{"vocab_size": 6844, "init_std_qkv": 0.0294, "z_loss": 0.0001}
Each number is 128 + 32 x the weight over its row's rms, rounded and kept within 0 to 255. Layers, rows and columns count from 0. The size above them is the row's rms in percent of the matrix's.

# layer 3 MLP down (transposed), 512x256, rms 0.0469, rows 503-511, columns 128-255
size [ 99  98  96  96 101 101 102  95 101]
[[131 112 129 108  92 179  99 176 136 113 140 184 180 135 159 165  65 111  99 148  82 138  91 151  89 112  76 114  99 123  91 138 128  70 138 171  90 123 140  54  73 120 116 124 166 186 115 172 140 123 164 128 127 130  78 120 139 165  62 115 113 116 179  71 178 120 124 113 135 139 145 201  88 101 159 112  96  77 136 141 150 171 141 110 120  86  58 140  90 144 177 131 146 110 113 107 162 143 158 112 177 129 151 135 107 156 152 148 184 157 180  79 211 115 109 137 154 119 115 167 124 130 106 127 150 102 117 139]
 [177 152 152 115 157 115 127 142 130 106 138  79 114 107  94 154 102 179  88 140 132 164  43  58 128  69  82  97 171 162 138 144 131 120 153 120 129 123 142 109 161 181 159 100 158  97  62 113 135 129 127 151 102 134 189  95 138  73 155 122 112 151 173 164  80 136  62 193 104 127 143  98 134 149  88 190 132 137 115 178 139 125 187 155 159 145 111 102  90 101 100 129 112 117 130 134 122 118 130  41 116  76 173  58  80 117 154 128 139 249 185 136 135  88 122 109 171 166 160 104  97 132 103 163 127 124 146  79]
 [117 120 144 134 139 136 117  97 149  82 111  90 165  99 117 118 124 158 126 104 147 131 102  81 123 103 118 109 124 173 181 133 144 119 134 144  72 130 182 179 165 129 113 191 132 164 121 100 155 108 169 176  82 199 134 147 105 139 136 124 143  88 148 115 125 123 144 154  94 149  79  86 151  96  70 122  98 142 105 119 141  67 195 123 139 132  92 142 184 137 126 120 215 164  71 111 120 119  88 105 189 148 136 151 113 143 143 164 101  85  77 119 115 140  68 131  97 167 143 118 115 176 119 108 130  74 108 102]
 [110 121 134 149  86  86 158 168 132 125 123 138 191 180 145 151 165  36  64 169  77 159 134  84 115 140  99 143 100 146 127 185  91  49 109 138  53 135 153 174 128 121  85 187 144 158  36  78 161 157 169 170 142 135 132 165 164  84 128  82 161 110  89  99 138 117 122 119 102  72 130 140 145 100 163 110  98  87 149 163 153 174 119 122 160 164  81 126 105 130 100 103 114 150 126 161 110 113  84 159 139 125 138  91  98 123 136  93  93  50 108 147 108 136 132 166 166 142  91 152  95 130  92  65  95  93  84 101]
 [129 161  78 190 123  98 157  92 115 133 123 101 157  94 162  92 123  84 188 153 183 162 100  73 115 103 131 172  71 137 109 149 123 121 152 142  95  74 148 136 138  87 124  77 109 132 148 135 190 100 145 108  88 107 110 146  88 129 144 136 118 114 100 184 158 155 144 120 131 128  65 164 166 133 161  90 142 164 141 149 123 146 102 110 159  97 174 134 169 123 156 107 100 139 122 155 152 164 194  56 155 163  88 109 187 148 132 143  54 126 146 149 110 164 144 110 158 202 183 100 134 132 154 143 108 104 128 141]
 [147 167 117 128 117 134 144 110 203 197 161 100 122 120 149 126 102  96  78 121  95 148 141 116 100 110 155 141 136 145 142  46 152 104 151  75 144 108 118 180 135 112 113  92  96  95 122 160 167 124  73 167  99 159 150  64 106  71 126 147 101 148  93 179 119 154 146  79 137 163 165  74 127 172 179 137 136 148 167 146 138  97 153 128  89 161  65  74 123 163 112 105 139 127 137 135 112 126 138 101 119 131 150 193  55  80 102 139 110 255 138 157 113 210 126 192 115 115  90 126  83 138  93 131 158 157 177 133]
 [114  96  88 133  79  77 117 131 117 126  84 129  85 135 114 122 157 135  45 133 110  90 144 146 136 147  96 102 166 135 144  95 115 125 148  94 183  90 113 114  92 115 118 128 102 125 185 133 140 136 118  97 112 103 145 139 126 138 153 155 143 173 113 135 180 145 134  82 114 168 118 146  64 123 162 155 121 127  99  60 140 173  96 121 131 130 103  84  96 162 171 169 106  79 132 110 111 131  99 185 110  64  97 159 118 112 114 121  94  40 136 109  86  98 108  57 142 121 126 170 132 117 110 143 169 118 159 146]
 [ 99 142 173  85 134 111 121 142 120 118 115 131 176 120 157 139 118  49 156 107  88  91 179 128 147 147 103 182 155  39 167 136 174 119 126  76 112 131 100 126  91 136 119  75 104 177   0 204  85 121 202 110 150  70  77 193 116  97 137 120 105 174  78 183 127 122 110 152 119 158 109 125 139  94  86  98 151 132 104 142  97 151 147 129 145 112  68 120 112 158 129 114  89 156 122 109 156 139 103 153 159 146 153 122 149 135 100 132 126 189 149 117 163 149 145 138 141 106 153  99 146  91 138 157 129 169 116 119]
 [148 146 158 122 122 130 132 152 160 103 145 125 124 132 129 143 146 140 126 192  99 102 134 125 105 119 208 120  98  74 128 153 131 151 129 131 216 136 145 138 133 115 127 101 188  78 109  70 162  78 164 142  67 121 145 126  95 146 164 148 149  87 150 188 161 135 109  86  99 132  76 123 101 140  70 179 120 128 116 179 143  94 119 136  89 117 136 116 110 156 182 116 137 139 128 163 140 130 118 135 152 136 134 120  83 103 148 174 194   0 115 131 151 112 127 148 102 160 132 110 101 144 123 130 122  84 144 140]]
# layer 3 MLP gate, 512x256, rms 0.0515, rows 504-511, columns 128-255
size [100  92  98  97  95  99  97 100]
[[120 106 140 141 116 150 112 169 132 214 116  96 170 107 108 118 112 157 143 157 120 180  86 161  88 123 110  71 143 188  99 126  87 141  80 147 144 145 166  92 119 145 173 152 139  80  75  95 142  84 126 138 137 114 116 124 124  84  47 150 145 160 192 141 143 143 157 169 133 104 165 100 124  93 122 186  99 139 133 109 120 108 111 140  89 156 124  87 127 149 148  60 120 187 161 168 137 152  35 104 166 188 108 130 142  63 148 113 183 127 111 150 139 128 143  46 134  96  89 160  99 117  93 145 143 140  75 150]
 [130 144 126  77 136 123 119  98 133 116 135 134 140  91 143 113 152 105 115 177 145 121 130  89 167 103 146 107  89 153 203 140 121 112 149 144 121 177 110  82 161  88 136 161 150 120 115  73 111 166 158  98 124 145 135 106 123 117  51 144 144 130 178 182  94 122 140 118 133 200 133 122 126 126 107  89  88 146 127 120  89 106 181 136 123 158 120 152 144 126 113 171 168 185  82 133 103 176 107 130 221 135 171 102  89 196 161 139 144 105  89 162 131 122 142 115  94  95  77 135  80 127 116 143 135 118 125  84]
 [141 127  57 100 100 103 116 192  94 151 159  84  79 135 200 137 128 167 147 152 111 102 122 175 125  90 146 105  93 180 153  82 118 120 191 150 176 173 122  91 111 126 108 127 204  85 164 133  82 181 110 107  95  96 123 109  77 112 125 116 138 141 146 174  98 129 138 153 150 146  95 102 196 126  71 183 165 150 128 145 112  72  96  83 117  96 151 143 146 111 118 132 154 138 147 177 117  71  66 178 149 108 107 152 164 171 111 117 147 163 143 145 204 151 168 105 125 130 131 197 110 174 122 128  85 127 126 171]
 [112 126  94 149 134 161 114  96 153 124 113 161  90 132 133 138  87 194 133  89 103  80 142 117 133 197 122  92 103 113 136  97 132 128 149 124 172 105 182 121 139 128 160 111 135 122 114 139 123 107 120 116 136 110 144 112 150  88 122 142  91 115 208  61 109 115  95 185 126  79 165 125 110 137  96 160 100  98 125  99 158 166 137 136 141 117  95  90 127 123 172 161 110 155 156  79 160  75 166 185 219 110 162 168 147 126 124 159 127 156 101 200 114 104  71  94 108 126 115  78 133 100 137 138 171 114 146 116]
 [139 116 148  99 106 115 138 151 137 181 175  97 111 132 183  68 120 144  91  84 125 187 126 150 101 120 160 159  90 108  99 141  82  85 134 171 139 118 124 123 171 118 155 108 101 162 129 147 122 109  97 180 169 123 124 116 146 117  99 148 101 125  95 110 162 174 123  96 135 136 168  70 128  90 151  99 124  70  95  45 107 140 158 163  81 184 121 125 136 105 188 119 120 138 220 148 167 118  78 134 149 105 173 100 111 102 155 121 160 192 110 191 145 137 161 189 138 144 138 121  90  82  81 112 112 121 110 115]
 [100  99 124  93 114 167 139 124 145 175 190 146 127 108 153 120  68 164 187 129 107  95  77 126 127 144 111  95 144  93 112 168 150 132 145 101 105 133 158 111  69  73 163  86 180 155 117 135 120 111  93  83 155 150 103 129 148 166 149  99 140 130 131  62 153  94 164 125 152 126  24  48 136  67 106  76 150 113 138 155 181  77 196 122 160 155 123  49  94 170 114 125  80  96 128 104 110 121 146 161 156 131 101 106 141 162 129 124 126 142 158 105 172  95 117 123 153  78 108 122 116 151 106 151 103 157  78 150]
 [118  76  90 124  56 121 120 130 126 123 109 109 140 134 143 142  89 115 155 105  95 107 207 127 124 147 138 163 104 113 123 185 146 105 151 146 145 111 149 216  88  79 170 125  58 122 137 145 122 105 153 147 130 210 114 125 145 132 182 107 160 114 121  98 156  89  94 170 109 133  80 174 101 161  30  81 112 123 145 126 165 132 154 168 128 150 111 139 133 146 155  46  71 101  72 109 152 141 179 144  97 108  99 102 191 146 164 106 113 109 146 123 102 140 150 183 120 111  82 175 116 165 132 104 113 149 174  89]
 [125 110 136 116 133 159 145  75 165 199 134 152 158 113 101 101 129 127 151  97 145  85 140 179 144  98 119  72 130 151 130 134 149 109 158 106  79 119 129 143 135  93 172 132  80  51 141 184 129 167  94 127 165 102  60  70 195 144 108 155  94 154 121 189 111 100 108 186 151 122 135  75 134  78 166 111 113 157 124 128 165 161 181 155 113 184 115  83 152  90 113 171 102 155 129 148 157 123 124 111 128 106  69 158 138 176 108 140 111 186 153 154 133 141 147 188 114 128  87 108 113 168  76 161 133 136 182 138]]
# layer 3 MLP up, 512x256, rms 0.0491, rows 504-511, columns 128-255
size [100  94  97 100 100 103  94 104]
[[ 84 140  79 126 170 154 124 123  85 155 188 110 123 118 140 128 140 133 168 143 169 142 179 131 160 155 167 125 127  66  68 126 115 166 124 112 100 172  82 109 127 109 111 149 200 205 143 164 113 190  63 119 110 108 159 154 155 176  80 106 129  74 145  55 217 144 156  93 117 122  58 144 116  59 100  61 118 107 136 100 135 106  90  77  98 151  71 188  99 191 150 115 104 107  65 134  60 182 141 177  70  90 127 146 132 113 103 152 176 135 120 117  91 156 136  98 180 144 108 132 130 159 124 128  71 107 121 131]
 [138 139 193 106 135 131 156  81 142 152 144 178  19 135 114 116 156  78 138 142  70 137 166 126 156 169 140 126 138 117 125  98  87 172 146 145 121  86 123 116 109 116 121 109 150 120 109 152 127 117  80  62 172 164 140 124 123 143  78 106  90 164 125 186  85 135  93 132  99 151 185  69 142 136 155 138 185 106 116 107 107 173 146 150 144  89 127 177 120 115 101 142  91 108 180 199 145  80 161 132 148 114 168 134 184 123 149 146 208 140 184 163 111 131 199 148 106 104 115 150 151 141 120 184  91 119 179 147]
 [127 167  93 151 181 126 133 214 128  90 132 152 154 133  98 120 144 160 128 132 152 122 138 130 128 109  78 103  74  92 124 173 120 132 114 204 127 149 119 153 119 127 110  96 188 145 148 118 145 158 113 155 134 155 152 137 101 152 113 114 163 220  93 103 159 138 158 146 192  98  90  59 162 136 143 126  92 153 131 144 137 131 142 161 124  56  77  77 183 144 109  80 101 147 112 152  92 136 141 145 146 123 124  68 105  90 120  99 128 106 159  78 141 189 122 125  74 130 132  82 150 163  84 142 114 162 154 116]
 [150 102 104 166  73  99 104 156 193 132 100  98 133 175  88 152 101  87 100 164  99  83  76  82 117  82 141 134 112 129 119 163 137 112 146 123 204 137 167 103 161 119 133 143 172 114  98 177 140 103 145 116 129 116 158  89 167 106 148 136 116 112  99 138 122 139 173 150 182 114 151 134 121 146 125 138  70  96  93 141 149 104 138 155 139 113 104 181 100 107 138  69 135 113 150 156 144 117 133 114 161 131 133 137 180 124 177 160  61 140 164 105 143 115  95  65 142 127 180 130 191 146 159 155 111 171 134  45]
 [107 106  84  28 111 120  99  87 162 148 106 177 147 126  59 119 125 109 143 124  72 121 147  68  74 135 137 109 124 121 146  86 120  72 133 178 165 104 134 147 158 152 149  73 129  46 185 138 134 127  68 113  78 130 158 122 223 118 138 104 153 159 133  91 157  98 183 165 105 152 126 144 122 164 152 124  91 106 126 157 118 106 134 120 139 124 173 140 114 110  89 152  88 160  98  77 164 118 127 135 130 120  81 169 157  99 151 153  68 124 125 199 180 103 130 111 159 171 113 106 101 179 142 128 113 125  96  67]
 [ 86 114 217 125 124 149 143 137  91 150 162 115  70  66 207 114 115 115 128 108  79  87 156  75 124 115 113 111 167 141  54 176 126 110 116  58 154 127 107  87 140 133 146 171 148 105 134 130 141  92 134  76 141 170 123 101 120 101 108 183  91  74  86  93 182 129  71 102 162 100 163 137 115 116 144 149 119 113 132 108 182  84 109 160 101 158 105 158 103 115 196 115 136 127 122  65 146 127 181 200  89 135 114 123 108 158 192 169 120 119 149  93 149 195 100 107 153 122 197  89 147 144 157 141 108 159 116  88]
 [144 131 126 120 108 148 193 115 130 145 118  66 139  94 149 126 122 159 173 133 144 120 171  94  73 120 164 123 106 218 152 145  84  98 120  89 102 161  85  65  90 197  86 168 108 118 131 100 155 124 109 100 108 115 162  71  98 123 135 156 135 148 161 101 180 120 108  97 171  92 126 133 125 116 133 114 114 113 150 126 141  97 160 122 106 142 112 110 115 102 153 111 166 107  71  61 140  91 144 102 162 155 105 188 101 168 197 103 119 129 109 115 152 134 131 120  57  86 117 100 170 140 102 110 103 128  65 137]
 [139 130 122 124 138 142 168 184 215 129 118 139 228 162  94 120 157  89  22 164 116 168 149 157 171  66  94 110 133  85  65 154 114 118 151 105 101 174 144 170 150 103 169  96  91  63 137 123 200 119 154  75  82 109 126  95 142 133 163 140  83  95 121 146  78 166 140 147 141 154  94 121 144 134 118 167 113 108 131 190  90 160 112 110 110 152 108 133 154 136 139 135  87 108 139 160 136 129 154 128 160 139 102  86 169 159 175 156 103  78 139 118 129  90 142 148  86 142 110  79 172 163 123 145 215 104 195 131]]